From a checkpoint of a small transformer trained on Wikipedia: MLP 128 SwiGLU.
Each number is 128 + 24 x the weight over its row's rms, rounded and kept within 0 to 255. Layers, rows and columns count from 0. Numbers have three digits each. The size before them is the row's rms in percent of the matrix's.

# layer 3 MLP up, 128x96, rms 0.124, rows 107-127, columns 0-95
112:134097134086148199152132121159158144125090138145128148160138114110133145097134107118096089073102134097103159178137137094139149141147127113171116122132138152099105151122111138096129134151109115124109111167142147140127174144123098123154129075153126110092150165118125143161106157133096130123
123:101193140115132120128148132134158102125115113129099175080084107118107152103137086136128135168076097166108097101093092108146143126123119134093136119151170146100157103102131140127141155094127120108144107118145129154089097102128124140093124111122162168101108111102151129132157112110138120149
096:124116142115150100137163115145154129124155174145126119144118122128164156123142165168144193146125132132116103159173095125168107144145104099132098128144114183171184127070113129137088106155120171121085140146109119101103123123132110135126133142151133158126138125172155115155137116138140125146
096:083139114087139132127121143142151099099110155149137137150128156150110159061117106134148115124113090141159149112114112139138135143169170136137144148135126197129136099107107139113110114146150114080107103144147126124119112114133165183158110091114104129176103131130128156129125155104119184109
105:096122140131119153127144155160123079140149147131142143152105165147093128147160096134124160050134119107133120101147142090162115106096099140160156162088070139119145117148118109127121094123163137168129138105117140131146092140131098112162115175133121109157152140111117111119119172121107111110
101:154117088119101126144193144079118148096168112150144114127115120111136138162153100161130118134128141121147161130139140115146187120101064102127119163092137160118146158120134121120131117115097138182148114176114142116152135136089116141098142087125132131118108103143144107136113160153149116083
095:168140079167104170123067125146135089146116143110116166118120160112116102117114130134133098136120155163138147154092113125160078117103141111105109138139124101167140117152118162171138127139098125084175108149116132111133135143147103155123117097159139113158127146125145122077186124134120129126
095:118075110135099117059130155099160123110122134129108081104131140165153170158153110131140125132108112143115084128114158143086140110140100145145163123085103113134141116180103160142115111118117115152119136117131116093119153055155153133142123130093109111177144143105119137119135143124140119103
101:153094123143139155100100108128124117139144148155110136096127069094118092141134114163121123101102129069120144124119141120167114142115095115079131110125150126120147101138133110108097136153066158104114105126123101144094155126136138129094098098162143108124098119118151084158157167159166114152
098:128085130133142144156128095176139113161120113147114186165106109123086132114156125120122056082150126111135110115122114135120116142146065102184136122080124167137114118084092116121147117151142112165111091087117130130126146147132114122141093117118102122151103129149115135124115161136128120127
090:123124173110117118118122111130117125119123142146118123109082124092121100147165106125128112174097138109100122127140143139106132143173154092178137111130142170118172156148097109127131144154144144199132136145118133103069144157091173121118175089143129099128118095110136135116144116104143090110
094:149158136117172123132101105118132128164135149126166130098150171135122128151176133129139152141178120131093146150116149144085132127148146157124166129100131134107140139127144111141140164093140112128066100144173095155143174102084111129098111140139093149135137115177119099130161112154125087121
098:093147144082144069104105112141133109136132116123127137118122103147118155098103159159123112108119081124101097091104106140129172128131139131098104145121153138071129156153142136112110125163094176092126171157117116140128098119145091104125137124113139134096123114098185110118141109073112120118
103:146103137181129160161084119101116087108116160121112153134108131120118132119136146126146139148109120132118145092131112140136158105165098125072114132112153135091091087149132150120132116127098136081115154156126085106146160161129090132081148129094121147100104129114134150127137135085066100112
093:144144111113119119158073154144071117110128164103134166154107128132082162140130149137158102104166127125114114164112129147075164087096135140132127130147124116097134154112097104131135129122118145098155131101160114116116102106128155148160103166140113088120142147101160085116150164092098119122
099:110164138132114082164119093144105157147086127132073154173125135153151102152095138142143126120183122104148155158107171139117141140108116138156137150093145130129169181133143168128129100133136152147161086138098135137115125085112121151117111130110102145128129094078121132151109134139125095145
102:131105138108113159070207131149138154133090128135124159122113170138102149129117109091094136119139115143152125099114090093151159183172124131145112147114102112129151144124142141095125111089077131103122167150155141123135144133166137141143129107141151145151092107139106132137143132116123150176
105:157148096140152121085139120121144121130182140124136137136150128142107143187143116134169101115127117123129132134135076117166170149114121097099126153163106125120124102141120087160194151092121134075086112138131121120147167165109164087133158141118136119114122106133147146138138162108093135146
103:153150104197080180116139138099172169125117123091106114109126122132104080107147136163127152132103135124131123105139141142156115126155134118146124147133116174130116117139138152135128092142068151164140087136127152136094148092136094135083150123139121166105151090121104109104143126138143129154
105:126118116127094155157139158158107103114131156137081107120132153125106091090182095177119109164128139111155102116118100096156103107182155149096101145129160134132123116158158170134101149120104155110149166099142117135106124150150120109157134105161142134129114100086114121106113128132083123147
093:124171147131117153134160155157143138136090150137128168103137106112102125117137116151128087143126098077118151095116130123120106188118131148078131092158120126149135132165114176136143137102147176149170108099132186150109153122173146103129119150139169135088146146142101145123136142126128153123
# layer 3 MLP down (transposed), 128x96, rms 0.0936, rows 107-127, columns 0-95
097:154152165137097147146129143121152126100122100107087097159129082085118185137110125146112104106130124128141154111148122122131152125145101126098115154136143185097129123141152147138156140087140081100133131105117125092065173121122115126106110170122097110104139137133124155163106148127129077139
103:118155145123156140137138100129111142121145150132123153126095115125111208118100129148116140130087142135133113155097143052129128138118129139087156119149149128043169140106114157096125158073161130104141118147151103146138085111117137144121123111117128119132108134110164150104119098115119138129
098:111114138162162167159136134122141087128132138138121147092180121147186118140136122132132118117163103121096087132109088125163127097106138122117172112099135159156141128121143110118111140140185147144157152118125116122147172142121128167156153070121144109143156099130172119087166151140129125141
102:112128096131124160139123128125102090138141108113161142112144081166083125125132146106128148110143096113121108102134129128076089103123150166106110147131087165135139121073124115111094085145124125112088166130112102121159097111153119149138101089174097146169131124093076115147126133128124149124
107:132136122156133111138147114155130126167129140075132156154165145161122112130122118116152133130165107146137119124140103133087101101129158117199084144149163142135121116141099159154131154145135124110117136145151151145146114125129110142087129125188157142123126159152130097061189149169123120125
099:083121109122117124119149158135108156158165123135152141131141144106119123165124122147111106133089151131130196121155142080116157118148106120167129109089126141090078132124176106098126116096122129097110113111107115106146110146130147180139171108117131112101120110164157131117183088126143159123
089:152125143152167134134133153119103126122125125122103127100092154148092085132107111124127091157108143130132127065108133138097146139138127170105099131127130164086164144163142141111121137125104102080116109166142130150141148166109120161147170141201128110166138154144143143128170092124133118153
099:156091101118098179110115125139138153189109152122114165088157124122151177144132134146133116110136105139088113116119103176117103149153139139130113135133151116167163187153111142105105118133126103164135118115116121089128135186130162176149107143129135161144145145155113128125119135121103085122
099:171149139122125134123129098137065146137130115135119128128125135117129123129168118160139138124076157137164130106135129148141092141145123132116130104154119161148129116106130103147117137141085176109101156137115084135103125107172147101147051107131120106132145129101205158141169149110151150124
104:097116153175130110160150137116150135125138067150116124112141173133112164161163133133110112110152132118121121116154117080128114142117142087126170110112127151129137129123097099152111139169127128095122099114070131128062123092108151116140090142112119125161174149149156156165143104136152126137
099:132124110117105144130117138123118119103098108188136115079112105127188156114154136152125097167058115104100108140131127168122086158125144115123140096101139144168124146086135139171123112163126157195114145114144146136117136114134131102138129157129122117159121107156113147171153137146128107121
100:153163082080152121091115090127142178159133136145125159158154106138151105112117174103106101139111156174164110150143129115097161129109129161135165130141125118125128145121153129133194151167125118120149142144145108120169140134122173109115139136084109150106101108126128140097123126156119091110
098:097166126088111107136156125101145120124136140119086156131100108125176185088127149138126153106155144165123163139090124126135131137133135128076092135113106108072138103147120116143114154122113106111139138177098148146149151143135156144116086150130114129103130141108170164141127159082170141136
106:159145115139102137116085133093131167128106136114123122104120117153157121150147190071136109124118111132127138148133116101096156107121117138135138104151117086122085127145144063128140154126104123094140158156135112090169115152085094079138138151124153119098133146109094108139168161115126109102
101:129081137153125080170133124145113132105126148128069123147114161094126133123130074097130105142108132153136145157108089155152140058076157164162156102126122150125130132118132164091122133149090147156127093097124138109107124154105168133123138134129133109124161125123144107150126151098139098109
096:123135104085106159119139110120111080133125094150131138135115100098135108127138140140135114137142139125181087137131173139127139087122111113139177087109126139100089131124130118112117155165109132171138112087125094121140131114059124150118162140125084162156171144123083121138138072128129117119
104:133162110142122103119133110110164125123117133127155133119153090131121130100158103057097134154113111144148097093087145111102115116076116164124166156147086153113156117131107112127110105135131131118124159146180114123121139151178099134149147135145167115096091130150110142090164130143162162122
093:118109128120111122116102091150140124122145127145114182106132100143160123116166139115128098123149123126127131152143112082129112134096160111111139152110135133111178117092149116119155142183179169125147128153149113149111152094143139108119139134110180083102114114153090193143125071141144139110
106:111130144126144113137111148098128140127093117109141134099121126147154122137193134135142137153151089155161118080105090121097110126091192146129132093133136113143136153165139126119141116123132114120157125130123117101125119141134147139143108181095131134128097087106209102067133140130138165137
100:133140150118154128155113127122144135128109104111132097125150102115118127169145155113139141188108109143098090107120117079101144081136125132120127147149095138149153108158137152131146128150092103061097118142140081086105187187097109148119138117154118148123128116149119109114126118083103110125
101:113168132128116115165135087144135114115091125134124165134158105111083093097122109142094122094148145109132130106139093129142087155076141176086121139116114124167110096154155140084117159085133120132154137124137146140137156136200130124138113100166134100135110147138162120123135133128155090109
# layer 3 MLP gate, 128x96, rms 0.13, rows 108-127, columns 0-95
111:104143145126136126122150164149115197129095128118132135156135100086100150100105125128120133120152091152119095130119128080103180146100159118130157152099126120103144103120110139124119171083169143142133131096108093157120133096112106145125119119179177173115137114117142131123133138132088130174
106:093108127090142094145117117106134119078120084108147138123086114138142116123140108082099166133144119131142126105156085135137162124120123114121117142093147137149153147128173100102098091154108152159140111124076125117124145135149130102069149102115109110104097100139144135104132160067153113153
097:081129160128139117192117131109156167107119134111173111137099131100120138124151125121128145115141102125137124150146155147109108056163141114122139144104142128151145116117146090101120105153147129138119092141130139102079099127164105111129103162174138126133093143129108105076175136159158159121
102:140124158112125141128101116123168097135112134084168106131126147116135151132134108155137121148120143113090090115113098135120143149122182104128117141136137151100135126105132110094148137152120191147145106173117160131136099150080113135145133156146162140213162117137133093113158141098141084115
101:121141128148163142116109200156119150100144127131136120144122106153134124110117089102103160172128154120139129085110127141125120137157133107148124152082112177150139169086155107124130135115105102116122097141114097087127075105106119135112140103162105164141117140122154148130137184086153134161
099:137102143098130142114162112098169133104106118138143104141119135166088152155116152151147162147126133124082106127126153091160197141106118157142146119138121091136173116166154140109115140159116153148109184147107141114127167113147137102126122141104134138123138108139166105112056147121137136146
094:184100143106123131149096160135077121165123145124079151123086131132179129109099126143110156160148124150147171152139126087141109101083115176161130166152122144143140111139123147142135130104129096167136094108161136133158122113144149130116129150118130087128100166118099097128111154130118162107
102:135112145119144108171140154141164156140119119124145118101116112185107106157129147113135108114177131137123137133110112119138150130147135098139132134148131156112113153125094131111121137103145096109137145148075073169125138185073120098164166149074144167136173144133103120112115152147101126100
096:136120134147103096160193138153132126142115085125126138125087143141092105117124091138132122112118106123129093117108119121112078163155099143096148122127070115146161158113116161165114105121111130124106120170113148207151136134160111118145102129141117129133133156149108077123142144104146091126
108:172140145085096093143157116145159148106121116188149151140115114116163146151128127191128117136144102114089133155128134175163136142139135135143138125135136103122104114141135109135092126159102092098111160120095114127076178143121146085110125100140130118124124121172174154137132119114111091143
105:133169136086134085100121079110093192154138122098136103135171131175150080121100142116102149131159114154174155109133118116088120134127135139125125149188109141135107141138119142123141117133090167117109116139119091141126105136138158146105118144121107116138124131126148140133141090100193123126
094:101146133109094149116108158099094204116099181116121134157140118161180147094103109104102132111118112108105122143132152117109110128146132151113118132122134100100096142108147122095114091117153141138114089147112126154102122106142118137141150195106151150141070139157134128142150157132107110104
102:135111117133074090140093159119112138153075090129159134142110129123107082157120180143146099180111112128099140130147127108114157149097126124090127102116145128113072140132092118081150147134143123113167134196075137115123123140134085115162139143123144132121109111138129118126126114142103133123
093:124127128105083092132114138147156135121109116149174161165105125093105120145097147113089151097131102085163074119148100097112147111136127128167157127122108135112109118154131120116154124160170120145117163145137153147181140133180130109136139148142131107094150106077138158111141107109084138140
098:101118168136136130130115112161134143082099136133128131146118114126110097148116085131132152121145127121119134165147129158148156114120110137154114116111133166114176114070108147127106132150103163143137146130148151143131110156086164179136144079105114117128125084132058176162142136102165099136
093:116110089150136118162147147116139145140133125103110143122113152139150144093103128160085157134150094096109118120125130128150142107119104164136171140105131097113141131139125203116099173140099144162105121133083134153134139128158124061155181113164125146129113154144151129116155155090126106158
108:117136151102100118110088167125145159123130148101134132107140143122096134111118138144067146122144194108132101126153194122141095149137140152150122149093109153147151170123115153093099131165139148137165129104090098139124125089167099181113118121139138132145110142141094121123136145169138119110
104:189132128145116139120121114150108163185102098197122153104117151106147134144120099187120147167133121140157166148112154150152135100139113139106105155107123104151086130105141150154143130125143143111120153157077119157109104127101147132154150106135126117139171107112108144132158158099133148118
100:155145115106098125159155157124114191167119101123136132121116158147089090105126163122148136127110170173131146157138137157130141138097138135128151139091118139169136139131117140089110131128139162153138167157140129103140144115152149111156158126127136116153084100171153114089156155079093115163
085:103135130093131124096113157144145132118155119183131139136130154159179114132135117143102131128125158130133066115179132111126142082168129141121163150150134156117125115160124141158112120084074095140136127173109065128108114155124114159101111122122123140166115109086100126143126121089141145115